python train.py --n_layer=10 --d_model=320 --n_head=5 --n_kv_head=5 --head_dim=64 --d_mlp=1280 --vocab_size=15905 --activation="xielu" --norm="rmsnorm" --norm_place="pre" --norm_eps=1e-06 --positions="rope" --rope_base=10000.0 --rope_fraction=1.0 --qk_norm=true --attn_scale=0.125 --bias="none" --tie_embeddings=true --parallel_block=false --extras=["some layers without attention", "local attention windows", "shifted keys", "gated attention", "value embeddings", "capped logits"] --init="normal" --init_std_qkv=0.0708 --init_std_o=0.0708 --init_std_up=0.0708 --init_std_down=0.0 --optimizer="adamw" --lr=0.00153 --beta1=0.9 --beta2=0.95 --weight_decay=0.13 --lr_head=0.0155 --warmup_steps=575 --schedule="wsd" --decay_fraction=1.0 --decay_shape="cos" --final_lr_fraction=0.1 --batch_tokens=32768 --seq_len=512 --doc_mask=true --train_tokens=260700000 --steps=7956 --dataset="wikipedia_en"
Each number is 500 + 50 x the weight over its row's rms, rounded and kept within 0 to 999. Layers, rows and columns count from 0. Numbers have three digits each. The size before them is the row's rms in percent of the matrix's.

# o: layer 6 attention output (transposed), 320x320, rms 0.0588, rows 290-319, columns 128-191
# v: layer 6 attention value, 320x320, rms 0.0571, rows 291-319, columns 128-191
# up: layer 6 MLP up, 1280x320, rms 0.0618, rows 0-70, columns 128-191
# down: layer 6 MLP down (transposed), 1280x320, rms 0.0513, rows 0-69, columns 128-191
o290 120:456485494501503535529451460490453501515506514586527513673411476478466466367497524510504511543388483429492497448453495417507480474480493472522577527490509593459501514436464536478554577618530520
v291 108:506472574520531570415448428505559492621423476509485492416488469468518485590549530495530555394486407442510519480444388469494379560575498549533450466471530551506564503523508447449537564565603436
o291 107:458518568511539502387538410482491515485447479573529521501537525451498539471446517459598563433508436532568507507453396482417414499504521510498478445512468466574520442560480420453499518516550403
v292 094:489507473534500551548465566491570528521484454522466488549538425514555515492457525524538527478500486420463536560563537548528382473508536544535460545510485468414508522555496566432543446618505550
o292 095:392481439501501477500514464566523442512480424451501459479541427457468499485577493548521510492408523604501552501642462397487515498453536475561599544491469490441549527481529449383487497475506443
v293 102:490507446538464462506463500550553577481477502507597407593552575572483457480552448580573518524504523439431460510514535489557542441490410452483397501486466421457466522458376471472478473436488445
o293 100:613470524484436512535426480428482527526531488489543539532532468478505468459608435551447450536542503478440423392487500475595553451432531334556406629459471535436543497388427544462515452550465511
v294 104:498520465569491483610525484422478569406477486468442502516498501412522468503513437441561514518584529444507402427575544399429502488442480460524479474464490516464534526527401522407528425484547530
o294 107:522550494488444415549485497467549499507451476480460525508531611449457468464522495516457503538446521453439526352514525413528530446486505404558553414588460473485555394486471497494468392496614536
v295 113:497453496505497485510472478483564570419391472446515386473542446464480457527553423518475452475539474487450491518453477476438483491435468480551450504573455502535504482454544455432431445538531469
o295 109:460539470537518495535508477516542558527474437462518439548501529520474467553555584556584519499508562529562491494473416371478460403467484513577523317531548394575499471534512501416460427523574521
v296 105:554546511474509494445455490461437513510578437466497559596516440471492555467435500471500523508453445472589508426521470535423499532467440513481575495483524474470539482456457511477493467467559553
o296 106:490506570529482470454495542504439409445476536479453484633494531461447479381595441454518543517497363445474585562487466592578515427552495458411458529495518460491566467454532380560465499465590519
v297 094:467511464521538476451458476431488497532465530510480555513485446488552561476543629499580462498477481525470404447558464456535382543601533352571558507471464597490501558466503570595512432465436553
o297 092:493623503431455549515510465588398556464516518522484409500528446485520508586432516485568518516495442494532413497522441474549478479609530489481489469479559559428523455470500430561494500510503500
v298 111:475475515487520487595499546482526442452519441541405528471411525417500399413474536489575564599494397427484490525519426558472480589439510450518513465431468500488587476529413442437468453497513534
o298 106:520544503459480560502560519502533423453540449531512504457421534502524411550563539502507502452502513443539439420511425557564541414520440469527519412487515566557526484561403399516533433511606565
v299 109:497481478494451580569479479483485497502489507461567438488433562449450466547454506507470503420568538464569530496559497453529457571414568569460506492504530533522448505488505524504571477526437553
o299 107:520444426520586524529442461511519607444461452530410487465491460481466545444461582542518553484468520523571590539519512475491480557520549598423583547522454467568474462556546536415490534519418499
v300 108:509499391519503506446475391495488501596508472442568568518495548504504523493419625391466529467472462471386458424524531467525528530553518535507486566509519511555463545416557569601489555395490501
o300 108:505598464479507508488481531523426443420533509559527419516468414441419506389465501397489532477467483534481528501484472514496479507555546464438522600490509446450460468516539471542364485470379467
v301 109:490511532465508474522480478539482516524493445478506561382601496435397409450582515488520472498492603458542388500483485501554561481484568415550402514568517548495439489447507477486518498571545424
o301 107:560491514516517572577480398480606583404537586516460578513493614479464473431478492381513513476495537537494478538514505470490584418459625416485496527552426506429450445475442499446511499494483457
v302 099:499470518474512493596499527582495595484551489496483458484588485544479488535454460535528523491430436501430448510474511469469475497513519463477451500449404468449547488540533573453480474565546483
o302 102:561519524515484473519482482485573515455508472446581521531514442483503453518461533549491466496547508493542417504421428453532479589512555587625475356506458498429482487473541532552514502559603456
v303 101:452512607520460486539569344550435509516472502405503530452474453568415521544552455459430559495394563434545543560560493522529508583449558469580538539480479614679464557458435489564410587463484537
o303 095:431453539418493515546542560514532539449568433498453500536503476573506472497431531468489421523529524487571450510526525511453471512494541537516565700501478521566426515561539594524498443429467456
v304 106:525570526451511478480488560487484530534480582511521510510504438523519542515494444488578535452506385555474542503357454524524369498469534462429409498502543454542533520500464513521507599538576504
o304 106:515565581500445507443536589420481494457547463485501501432490455471566450501493423513536517572527408562496552526487464401514336534524512542550474527559420500442542456491511509459542558513545523
v305 105:573458562576498664585486552418535578552506558570523537464428536593570438457418516527529523509454495501513570610422452501487380449541539539501489463495465471462553537506520562489486450471552422
o305 105:470441466562588506465567514479470575570449486490505591479424565535501502568548481419452517515434474493554509512474513603452458518504540508471513432542418448533522535443532522472451505475517516
v306 096:501470513485510529578433579413519552499530524441490454455436443558473568414521566470486583516552508439539541465496455474443475538481481526449464515577480551532448506467481510503604589517494496
o306 095:493426471501483549452580459468531523500539494489559407517456487533443514470501408497547548553492466469437489483528542522472459570515487513563551509492405523512550547485401518507459493486479402
v307 107:560518523427529482571520523457467466478512615431524507504600439525456534496578407525497563485493534514542466520460591427466549480413521489531631504486541559501556499518558476500536569527509507
o307 111:477476539551478420527524475467517503432452570383511576524495536494458539445571470524498480507517467540469532516519584522547579439533502444607616590552481389513549405532596544467505565482506529
v308 093:456497468539573481489529472546571520497473539489551605558486507486432520458404533422516506458456504432491487422565506458590499439535478495402433538589489525416570503519542493510573502471471463
o308 096:521454405478604488455566497546462550563466510486480469520570478487429509473535510482429548494493481443533526501535517509555536530510541513469535667506496496390534523439558532521531494511450519
v309 095:496577432432568485533529509429471546543534454461507437471507396456509552506479436538466477540526513509477367452471567552442591387513431498426460501533579522449509542556490525436521472554494455
o309 096:522534496490617532618446455582489495419480502535557558608490429497482594411436460551437541440510454470397514495540547551496567394484510471531490485502529439463544450451476541480360538464411491
v310 104:493558486388541477536562525533523475519525535482528503449544495453426505518432319550460334456488538562466475496557534454424458545420547493435547488502469550509590534513565437462464525480511611
o310 107:519515540449608448529502469579599503452446574459467444421510496532452552548476473487595431519452542560461431453523458367532483506478561528504580479584462517521506472518593503521496593542453594
v311 103:481496486454508497542480533544527519429429491484539472516565466407509474548512401477520469510475491496399465452498530569457510451438493551633517521569455396563451485492535422399556466495524447
o311 104:527494463538565458492461458561660452482421399434537503544565514414555461410539528492534484493521540583516496545466427445429504397425497547515542421419539483430525451521519507447443505560577477
v312 112:523482462605455551527602486541586548510488487494412585486436536496538503522529479500436512464572433479519578530517508366425514635511477639493513511483487521510510506541585506519494488505504494
o312 111:497505441455506487465586557530475567496452426501502470477483536549455536564536503438475484518490556580497532488474469508556490579436527569360501391534557392586418462509514495503444492428583507
v313 094:450456588619574445506447547434488491614490523510538426537407490494529550463464556564506436533491450518525507514434506431464480519509504498534503475491527505524489429453568465546469505425486506
o313 090:579521447501514514470527427494454492564510498526404426535518473547540587535458531449526425486529549544490536492505521396463478536561515570438587278422624494493496527447468433450476499441461539
v314 098:572424469458514447504513434564485419405507525489446514487488622444427439463459528391469523467523535485500526482570413571654544475462444465570546557442446500486505439433530440448478507496464514
o314 096:478517582506457506551477442451473508481512443545445555568485587525504435464448590467467495489580557451566533534403504527502473421410483441521478630468498577466492553565373505452489380570540512
v315 100:484464471458495407503525528532526561542413507467485465534539451637509361557551506510539501499507566483513392532490501455486596490559494503588510559543510503511443441449542500498569457536466385
o315 098:528482477547507493509500465467479597458503493520572505531467422584573398500497563600519466485474618453509452509476536462499541472413583470625541537522515484439483455573406573442494472524531399
v316 098:505472532555523572535446478473522524501543537408490444613420506510462448451504510496437510468513440500437480528527504459499520554423501521428495463527458511605539484515544572496487564444478550
o316 096:448549440497546460500514484557510531543525388475513447561483426510445486621467618529436523519460508613463442422459491480561516605556492611477529436506528377590479595443479478467506526546442495
v317 110:492498470392481484529516487535489538517524474479514410519492430494549547521527505494500537455497400560492510460476401499431560491604461530519455498540512485504501456558578497456519526559278430
o317 107:496494552607571631463516424563465486482453531471548508525455472423487504474419456512540570497483519477447504465546427620510437546413527551499457409534467471502487463439459552480479506428454461
v318 110:509505480443496498496477540403526540525542463509542514472550429460546443503532507493503490434570477511498507467488560500444420574506455479541527470500505510469503501483428511515449522499572568
o318 106:461562439542512522487465566502532500486514505526519403543470473451450466500460544496566503479495608498520504545451501448394416497447439544444603357483474531523480541482421480515514455532565480
v319 103:481446526586510587611471503502514451464547465552388549523461487458472460544480534521433560479422459475557525536506483487572538507496551532442525469594497572491493487595526591507474488470489568
o319 106:492481430476527545483503523591396505517455441480534525489590554524518432590522551446428460552429506476619523461529511524516562567560524541472537412489539509560486501540511602456530491510570553
up0 090:518576484480529480566455513374564527443439557519617454524499531480519554555524546577542463448500513477411490534508508545614585354476507490485500516518527509530569461495457535441497539606496491
down0 100:502468564533491543455453545497449485585453438508453539544452449486497466527551521476548574464485450554456498497553515543497420533547586585538511463588506394547470492537501529400480583486546495
up1 119:495588543476599490469581424550425510444406565534506484574543594473579594534419654477505457536419525472401479516564463576508628438437413514521425401419584446575460470535511501558604433420485537
down1 109:433429477472520468458640510532457486504487573510491475471539520500535506567495444531496468528451441479595532461476550519552475521494462446479521707543521534471566498538537466479508490425488514
up2 109:492606453538520506493580586527506506553523528502577576476480515503462544432527444507436627526562511461401477458516500572489457475427521529584444446471518461475466521421518519454559472445444547
down2 107:534544405510523532483497498569524508593514498469492479465443539485442505474562359515489567575495451515421563444462613477435406457452524619532591692487490539478528441484566502463493599391491578
up3 106:472528432534535486495532485494522535440502611501469473463467572480397575429445553566593626508401385524527517515466571545503521461460399462481467475543513462485471524560546458469561543409550488
down3 104:584467500558507494399512518500465595479547575538411529499499436553504516418515533518608472494475426476490441509442450450519545438558584505538550428474467439616496525419492465548566508515536422
up4 096:641514486597439464517536532536516523489493507464477586442520506508490394519415560521540496504465547454552451419536455467503505436545459515397521477557457544549452451432503515520585586474495470
down4 097:523419500478535433442560486497468586486492392374554471567473524523509490554490474464485513497482443580507571474494477469549531577498480532448543747485575539521545556349573492505465493455478540
up5 100:491461490457533414555567585464534513453589503596505473436602516571456531421544616503481444509490519450443490471520492583527489405538564490512498508553533491483487526550493503548557516483454461
down5 100:516556457428444526562495439488474539486453599504501477551377419542531503479518488528513523544512502550541479521486515529546543456530515438476470529462490524553492514477477568470438531401473521
up6 106:527510518508548488479548478413457550519570566590526574497474456432522500598526587522614486494473492536475525481501473528573447481539504535449497487508553526474497507491469487567580581539568483
down6 108:407534415526527477512494467568476476544509478523537495442525551496554598549518518464474461481523452626529431517541477399535486524497521503558505637425488459479442569503523504502431407402506452
up7 108:537432510473514555564482438505530489472536504467509456542421460472467537497604494506500636523610412409421526525521495522519523569495421484473513491512459497523542506454439538452664595405383475
down7 104:427481549515549509423483502470530475453382480469522425634518569483544519494448422552571503528524570555474506432486525563528452509423504502433572571450418469472494467446467460475596447475542534
up8 106:527487494526544528470483535520599510498505488594507504488464560567486524457516592471654471418554487453519426584583528589514404436549516498501441492443527411433496516432489462506579476463574486
down8 100:509538443506593515451533531522467430503502471463515492539467475500483553525562439474456542497510496519470453452498423524635439447489467454545593531448494504468576514465539556493473473422511640
up9 095:421493557545502491487576628536521516575518556497537543382621573545472470491510548582602533581475480497496468611571443465455429532468461491457529477469496460437483567487492500496518523428405444
down9 104:551522516433518491533582528421475555481447521511385452487497486573557438381507562475554604472479457478636604529476485506513472525543539506497470356511491501428588460500527496454525450499473514
up10 099:513497572486523497411417525400500515495550452551503513422554502440454567423509525526514481582547494368473414561544547577440587507427444425524512500496462506521544573446556488508506542451503435
down10 099:520460444528483495577521427458552479513556499472423488552519475600511470437445541610513546481552508569487556516493472499540500465449515426414632552494525540555538539494449522464452578476636481
up11 105:602574420503608514570546391529470531418485542478523581647549545543563402483541515474505516588548511463471480556425426433592588557506531527553555469475467472432430552427514519501425459570576498
down11 105:484561605513522484479557426523470490517432571583473581505483512453465535518489556506488518553527496563542566429498557578601477559493513528570508478457488474555514541485570451583512556471397460
up12 097:602609465569507603412457506484469554497549465564636497505402539534539484468520481455554512543566463405328493477498481557506545528550513412446391474415544426521467472375521486626530560480547477
down12 097:526422453507496588518500426543541466413467469564507611525533450522487528482463532542512443492595504502485469440420568518440446392355492544504465436475488425508471460453442472451464500458581509
up13 101:533450542477506521476481565536547516496566483524470468457450490515500546576559503524471460476421439502500580526538502459516509459548506470500513439497548466410570465527565461505464517501462603
down13 103:514563514515360477537504569476507512537479484481487418411455459449486578470533458467586447519510482577557522466437497492465464472407427505467472512471518461436555527574508545457538382449411451
up14 097:596505524566545485531497531458612458534530502496458429468554494445625508489562524486502386549507540507525500369500581433461506535495468581559619518506534495523566478502571484436465581570533502
down14 100:583460454507571528477509522474507477472562530449487479497518576509621514457554511517471488462485449502547541539492467513528371458483486460542488500541400484528454448466494491544496572569447515
up15 093:498480509503488491464478488425442532564526468552520474546471467563480454527561554399485521453455507497532458496530514475511456510542547519546517489405507500458493556479456492466582581536485439
down15 094:527474483544621423498533537472504447532510552421499488505510536492469571488494475481550501503487509505459472419561487522475592510498482487472463774529551546519518548426587495493489580514485526
up16 101:463446454453525430541540477484508617518541442518561558442494480505481546524518503580555500447542472424494451486454492494477455512564462509547424497450591562473460523419448500550414604447497456
down16 101:463423552439528470428479434506492448556477498518601505506522545517507499480501469450504432472500438457469501444470474527487526500601560476571488450464569504532488508493511515463411470420556519
up17 101:543552495426470579484499528425536531510632456524508408413548489500489552428530526551591552463525470580560508561467510457472453462574490484504460487519534589473520583486447494551561473603408507
down17 102:506572429595571523399549460505438592421500535469427487442523464522455552424540475481448424464462564536472463492522501490520544522502532494460521404531498417501476565471507456436499560454588533
up18 103:585481571528594464560513604435519497474520513531424509540528562525482409472505597596547409534383551394489538420488468539471467461500368516502451429534507556521502453451584466514511437464436487
down18 100:518510431522503538552487533456472444398452570478581486465440527471509513618590509554522491532491411538491585504478485557524527488430492441487510596522545550495522511481470487584518512481504543
up19 102:564466439497546502583517491598473475438508527467470455502541504574438498377504528533474581509553511511455530513565554513543540579480443475453537468529558531482538493546517420541434440503489536
down19 107:505474503461545479467503463529530418469392520433549537539589549512508465572449632511539403445553481545566592479496417515517473544448505528558452462469486402501522507466530386437477453504505504
up20 103:498473436333445505526597475518461516474525485458544456404558434521513477520506505513539450559478384522501431566582481494461535464497558407439555470484553506497494554562482357490588497515493499
down20 098:431423486446431504520585534523449531515427524477477524395454539543457477524453466470525499399484440544570584577518501471487504570436546589509557538444508482547540507493423463445532497509570542
up21 097:415500460431503571455563428520575506497463577541519513633511488535509565415432444408449548566529489561489567561480476446480534591366526488528442403443484435537461523460480454557531475508485369
down21 099:500492536527502452508429498556483386434460562468518511503521514513447460632451503527437479498500499520455556518512411502470466472502433487471518377517407549524455544481469489553496476480501463
up22 093:488463521541602447431519510450535493587465579460577580474468454482543502571601531477527512425537519553493484502472402477469444406503544506545394431507533526461475403483476534522502597521533416
down22 098:494518472467389461403566554484473462389503448599499495517489562447447444513593455407437582493455525500452548561577484504608431541467510452481469381506487523510448521562519505545491573454532551
up23 106:450537509404513577551533496590473508511528508583484459601562457467580434539467529453533495540428425463541520571482429439515420491579497480516592463508522574477451531575513451501512447476514467
down23 108:433468521535548476430558503481510554602491462447501543477485531476576487517538547429468455484508532509509523511522504455462514472584437521490532492504495472541513479535514526535494497462411514
up24 104:479570495562559498569505533480508593404559489605512472451498482433448419512451584653478533425519539472481431500512523523567482472477466475500552486560505524552538565473505495580531585473452458
down24 106:497490458562499441486456477401451495485498504510533496569476459520381505452495584534464505483532553460447440526447532603479475538459447447520435481492468547521507483463495529470449528531510514
up25 104:617467532491549598485452524520486525488398441532507478552446429542432445545493525423561501485575435401526524551535457451547441448557457480542505474492515569561483444489551491530547495485521514
down25 114:506566501421488457480533489556555465475441378535457488499549589499421450440540504507528477600529439601476499596542440490548467489477538491509509436525473529516463485476503485539482570407501502
up26 093:555503480582535546492509544478533520447558511549527533548460510440543387531490481455454550507552521483511427473565480625596495566540521340515481475411471498504517424426570491562496579446529506
down26 097:528574471567533526545450546543557520459422470581488586622564580536532483479471493498571583515584584507560424473453474569557527452472496556470585420509423465509479446489500479514410478460430449
up27 097:487508556548477482504510516588518581522513474521488599472527587474478483504524581547535496508505494579442502500418470589545503519548465509422543455488447462480455414462467481510501516420533483
down27 101:395490547456439479474497513525597515638552453515471434515463461517456448445526552551598544524464497568522481612514502457407586464496403530449482488467426445466513461515662531489548428511537498
up28 105:537524439483459499518507515509407532468446498450501484429505509454573484490511477476569531523500544512514493573553435446525542545454596588548522449497491541498520520437531411499563497513411415
down28 101:508525541481462591571441508562497420414557515468448501436535504478504524473537480474447513501564499484492479567534558565498585424395566461531548552591460575484362454457433530430452578474473573
up29 099:485540534465601563497477577422557520510563558549559439502645413543519512447449415556581502546587501460549492528560543495530454504485468440460433518523480572391497466459486510484542544401503557
down29 101:503417486564586540565509463460450490580492522482496508536442579520522512511530487489469519498562591539499532432580554460538453492440508451499476570458544547527547510498413532584513501504513456
up30 099:518530513430524548413547560563598568480476491589558406487464510557455511530441618468516485468566491549502485464548441421470550550548457494476567454552550491533525612475474492603506529438562434
down30 100:476504563563546482555497507555563486427495500510520395497609425451563442480440497600571505548487584481436470436521479553464509529536429555485395493579478546539428449486472508490470545554484450
up31 100:506507470546577561445462469470524541459594523437507459505593568514522501472528421480498507498507492591481430598530400540445484510586490520439612467478535470576484442547499505449483463488481576
down31 099:507557490554487370482485500520552490469489488454467401447503488476475518428466458487475466439559512366484457490598461550466482452541497525434496512485427518482507464466533451440448464549550544
up32 102:529455564548488522479512583569490476532531620470408430448526505486475493492462398577521500443519514506531474575531498448459585492527536488468564471439598537452497591488494507588592499443451428
down32 100:577492505496579456465465525577459500505417467539484580458457507448448505516465461472455495516381488553533534516622440460531514478547472532445441466548564491505440427462485475518506457433439545
up33 094:532495489415538485493414480472530488490523480470553527559597540454535401534525534474482515578472515513473443444518591485556570465568464481490508530489513482523476491472486425478506515530478521
down33 100:459508548564498539515568494435512532511482516536436485451434450448431462489454414479490511479513511491498619573548540435413457566437509583564567373504527452440469313530505528535531548499518522
up34 098:453449498432519533490588484570503451429531458544581387503491424524476466548549459446576530549446556522496387443457386474502548493480477572478498458415556396499541508577442435526439500500448477
down34 099:496492516489530502558479451556546410536463541487473499465586497514403439549468476418417510442529611492526445490560526508498507497435380526535543445448513551574511479490499553512540519392537443
up35 091:475535450443462431458604503554516501475481508560556585492487484472517440566455528443559443550520397478497434554496429409515515475494526472363472497570541400502477574537558476494464494508487386
down35 092:552503568599478450532504480496502492505500501432419470560499500455492480485559512452590514640429550539571499566453533450491417472486403579556577530529473520477436529578408461495492537473509538
up36 111:516511515513552575412537507437459436522496429534498525459444485496558495521474402550529539523468498541497449411533477541505437477498428531436538524430543537454520517570559559460520481437491506
down36 109:523484537523538509479451515528517539473499547517493457448488505507575434497549506583517505467474501484405415500582557601383521476485480502493635526407501491429546396546506427496484492484482526
up37 102:491486502467549468569509544479553514484465468503530518447538459434553527438506536548532610589523485466567459590481544460539555505510489484416506462479522582404528582536497512451530498494462538
down37 098:517564499519498529543512507510510443441526491507525400466491446559459496485452471525520522497487571482414519502521520431498543440523440432456465400505538538469499496438514484486538422494478620
up38 097:501434450456504527522604485473513599494445520508645427426435518501539475427468518566462533473566496516448571447483535490496596558586515490485538474417485516572558525529572503511568521507422492
down38 102:454484526490580420420514515523444478545443506498531591455505479510565543591452505472446608394625528542456538458547464588476560552576570510454499445520511518563505403570452539506534447587495505
up39 095:457524487553531589499459508478535569505590560417505512533644527507520628516534477508532610555549439497531464528496513574479388502551484498335525539458462549475473616541446488561522525399510536
down39 097:518512477497474464517453566474452530490427552423545565497480516399467527552459528570465497485512483505470555436509601418497432488535464529443498748511479513504534416510540464546495443540546552
up40 100:539602494495646472504444530469492499509585490513574588471541525470462512397524539499477545484528542528565538520540548555538541469530426489418589493552481481632501523516414525563487479437519568
down40 094:481539527490484389558427565501587476411575587455626562568486513501431420537510494508549524563410523522471514516500470498565427452519465476507422580508414461522575604535528424498436557504532457
up41 101:519497458499441522497518471532455448475500444511538482571550553499517467478508549467531506587518520540499471495459443555490600473467522463489446458487545396588480444426533449451519561476454503
down41 104:431408403560493462474526541550474547539483485502486466405423525548544519496426445474454500449459458519488560498475550524451560538548515458520504427519577413524571485429539441492537461541576489
up42 114:530586433565519585480579560478535600516482460582482524465504585447529457554506506626538509498452496549584477517629492527519505495587469492495525490401459502485562470518551470552453399481503601
down42 109:526535439595491462516564568523441463563462543460451447532526579496498541471471459488504576451483436551592607430562579385486429498522508522466483605393559521481586485494566467526509498498489545
up43 107:468468558522514439530480575416467524528493545511456425506503565586544472564515560551455517510492450473396492504517473539503519463536487405505471476505612644500381496561572400509474485461442521
down43 104:472546403641589490499466474474615556461488531515456466476495465489476472443454549519489558556570423457461458480452515552490394573506484476507450594576552484522509493452561547417470441449510526
up44 092:512538434463495592553560499533582544483522449486584449453445530514450429527533450449538500485534424415527442511575563499596492498475497517496372502464582462532507559553439522495481532455579482
down44 101:536592495467528458446473501487554557426480506425483532518556390506477446516405579493470465450392436584508485422522502446460545550498497504411477326540533460487564470532636398499589504634416546
up45 104:524459505500511584447551451526533645534538474564534506555622462457494487526466488557509563520503368513476526494439544473489580483558456402446627511517523572549494572497482518510551513522476475
down45 106:557498480520439429555511490491466554439409541515455519474608473432523525417545573486530466478550456490430450471430541576492544468547526542593438463523440512516523475521490544438540502627451534
up46 096:527506521487508535537514517471535488566512497464575542466448469465435465476648449549399522492540528438480494596532485541490478543532504526517546465494519543522458570466439464556517524484490486
down46 102:530427503562561577466471484516460500488481420521539461545526535429447541558489464510418428546515494517448525416480423502550565441538456553532487355502481489575551443525437449459605482537530501
up47 116:541546408505581485524489498580481593394476499527537423490585556464553513446542499467476543543550428510479540514538618522539459483443514391423444457446502519526421494420465577453591502431475437
down47 107:543498536525509483555493498481519551472527469546564511531468502445615501451549450484531492435521442437502513509458635434506449504431481525471470629408515595483404427445505468436467535530366441
up48 102:450562456483532472523559522426601510534509484556461445633568592603490587462594538436506460547497487540495503499533460459498464463459479467437444464515514553517465558526469577587567527522509515
down48 101:480484499452473462409468454476497626528461446476513381445478551526551531549466560553502495461479404471428564594516513452456503431463551398512462551540501460464408486580585549484462483499471541
up49 099:621573488558547506453491508440532509463581536469552485514517462541522523401501494582459521581579528465419453471566576552470511518453433368528466486451585500417509499444553550505562508426481614
down49 099:346571445482560546528465442497467522587506408510446544552528472531538566515444578519513449529546558573533599568436500452467522526474517470531506505500527558492412594404491659509496609422556457
up50 105:507505427541451485550514541405513611490571551505453525568555496546544554401421494510505542553521519507502496484543522520589563454511568528402506506475580490492414546497480526432697506467539573
down50 100:470454459545427490438510523497452557599525436546544537546422503504459517426577482457381501534510517480472516516512527484449460591546478463497529578509425538542462557452441450626378470476480416
up51 101:561513537481603540472501516410449631513503544485586455507534578484517534510430540489532538469623495527515580440436561531622558445472478548506491497455488465431499505504574561519576594491493360
down51 100:486571589534465544500475463472512375533498484560531447559500496515506527460497471480533459508568494424470514510514533470531470562404490513517549661529432543496455562500569526526342508467524522
up52 105:473490488605563514506544475446520621495534539475392501665492555577498579583475475498550480457488527496536442616357498391437417444464399535520494477432514569491429504526465449457507461432480434
down52 104:445540476542619471466477608528523538571422500425538603489546603465490424573547488486454467443494494544536553500549459516531475562480512511544568477526490532480411470507548492454471472525499403
up53 103:527586454509500568486438504472519486571496455461561470445408466514477437508536481454527554464495493508419544470477446503499454522542484571485528478461540504403555397445406482549527568495356486
down53 099:546473536541457510419470441476513523387413546454517517485472456456565455482539370509490446544476459521462428578425587452569477390416481520565441627597506521544595549490501541475451516413474667
up54 095:485463461485520462510516391490462570472520606493507548576441487559607460453495557522522505494556424454395480438545584541521537490443487393563444459524460564478493574513453515544543573548552463
down54 098:582481423594527486512416543485556555446538496488509518494484516438478552493492517566523532584531548448420442465541540621587522445529485570465551701470571489462501476555484443414461498561504429
up55 105:518531494616516500569581456433570490566579603567574408572549533574522541442465557510502570606511519497488541487491487539535545413496388507513545493517503481557492401444409502511557434462451509
down55 104:530442548458438489496434562441482445476500425449519526636549482512468526496595479499457476574484459542537505545546582492514497526475507511473468568461479414558496545371539408546463518468553421
up56 095:507562394482519579373510494523501468471567465549478475439465519450495554396534469460514523497619404499405559501552515482459475489527573507596465479438548602459460420564459433500559597475519542
down56 095:535513520574445503515612508467486542501505497516516485428506552528510399553492515474559419469493446625529548457488450415449515542525520385520550463497494461463548453423524467502538477504525417
up57 098:480525500491423488561501519427508557480511512481511503586560592463501557420505463532513574563478497473457479526498474604581496447458506381482465516560530471435393598393453449442464477563542481
down57 094:415533529495481492462495489507539471468552469537438543553588543527458540432565497478489516447484563489451460524467455460423510436475444483464460666487521468436531606543460486523437495529536499
up58 102:589514455553526490476562546469552532531475591550419434485450470584467514554505614474454511474537465501479506525495546484528565423533484489429459487501613510570528549476440437466529531523439514
down58 095:565496517542479543491477498454503468477456499446419497560453566449490471547512439431502515433501482533613535386494549480511379493483482533467500583546493551496487501413439560426446520457544524
up59 098:535503524473475530483514539494461604436485416530571452524454599562525476538493520551549425436568458493540527579478477480592532508486493448461518449534586497536450442493491451427596513564547541
down59 104:559584504570566518377580546418546438500521486473428482482491469570500441445493580448411538531525522485469485502538511499461447461564409557548573406479489541517453541483444558469490482494524442
up60 096:512559506492470571524444489455519516582488410536577500524454487490589414527528472442567401549481538485539506450486418467452410538554498418410458495500525434547563373556512442478535560464569416
down60 094:517406502490563560497509463459508470520458554453523476457571470573419523478483513492466567517502544467556405501479498451491531443496489521444541679441563553534528550457479533474528498494459523
up61 097:603503469504578488523486524464524513521480464506481527488630523536507511480656562517550550537474496580428508390444496428574534428392589430551526474540468444461447458505436468451577474478497589
down61 102:517526554425508463478544486492462420533492456521515543505538523544558534507480508526535455521522434524424531493476511501464469575480462476489520279465501519455546568465532460550511436508471375
up62 101:450574510611633560592482528470601510563528519502621573563518557468550476456472430594551591458538533478493551499496541499577515508447512459476502470529492514432439479497512430531504537518548533
down62 097:612523559481596564526429454516476503525460544540456396518451559515489447533533508471539567536611433551489479568601447542553489431448543572450473434509490538521509450486538453589597458435466525
up63 101:563536479500468608449512565543571488441563527542434497441562478483507429534466421567522524497547533464526516495583543494564575576486434479446512455436507519515487472423556581499580626462458557
down63 097:512578465653544471462513476451474504583538537425512548534539553536500581494554609451546434500493525386460411520309484518601517465435501418502529422497438537529416515479625503586412511516451522
up64 099:494600462550480526492608482493524489471506513427489511478469459586510452557553568482502447478454565567488491480440428510528500559468564461524463440510424503389418455535523435433475516479487405
down64 102:499480527546424535505433489519468578488480527544457399526480576441530575559481532475491381557432486455578454531459442563358534572467521528433467445542543530452484469469527460479514483472492448
up65 102:579462558454552555593508459459579542572536548564432431506511563529434513425463496547478419535497533484527544547557503469518517535533495443444475466480562427613339434500539498450520511551564493
down65 102:541520454510538545564388446521517453476498549554514526594436465498455518438471468514445530506523556572383424444471514471451527490473411548546652565564535463615436495575533520533524596475527424
up66 108:539532514539507506583536539530518470448542555478534479513490419480450442439448484454547445446482456419389498530556538531452509544421512464488481503471551550469540498438491458574499616484471515
down66 102:441529574558547508515487551530552594522476471477598461503402466544553550525536437444599527444549466593505490459557520567461506472497475499415508679404567492404451505532531448415479443479525572
up67 092:507499444556561467474471493488570493550567493497521447434519467530531558487536478532624588518629511526517379542541436444546475545538504524478422557534520502533480528461428465497480496519533425
down67 096:509427560520620488563456516588560474544486567473419505513545571481423472518419462503506446445554552489461444478573515559534510535526462489423382568672616516530499523479471535518592473599384573
up68 112:526598491505562488515492504533504562424459447490578556517492537547577435452502553479532410513563509512528445583534453490503502484561501437496449444486549487474481513456539485488476505543523574
down68 103:531541519525589492583442451456545552500455532486523474492434569481547559508493484494533557538576355547609459543501617594510534615532546499508560475425472513532465489488479506442577469483443457
up69 094:487575554499533513608420470363536540492533456491576579638478500481463477531422450542620508472543454446416500556468577551459403473441537488509460460496481527472541515529506506512487503485552494
down69 097:478426630481474518463456607562490528442476477473495475453447494516428399552471371413590371497499535654631561498528507418451546512539525498512497469553460525609526551607565521440537446505563510
up70 096:492519479525452564546524514353518516430551545618508448449557548422546500577459613538566596531565524515554393470496490441538585386484495503526460469512520445476583517532441490551521463471514526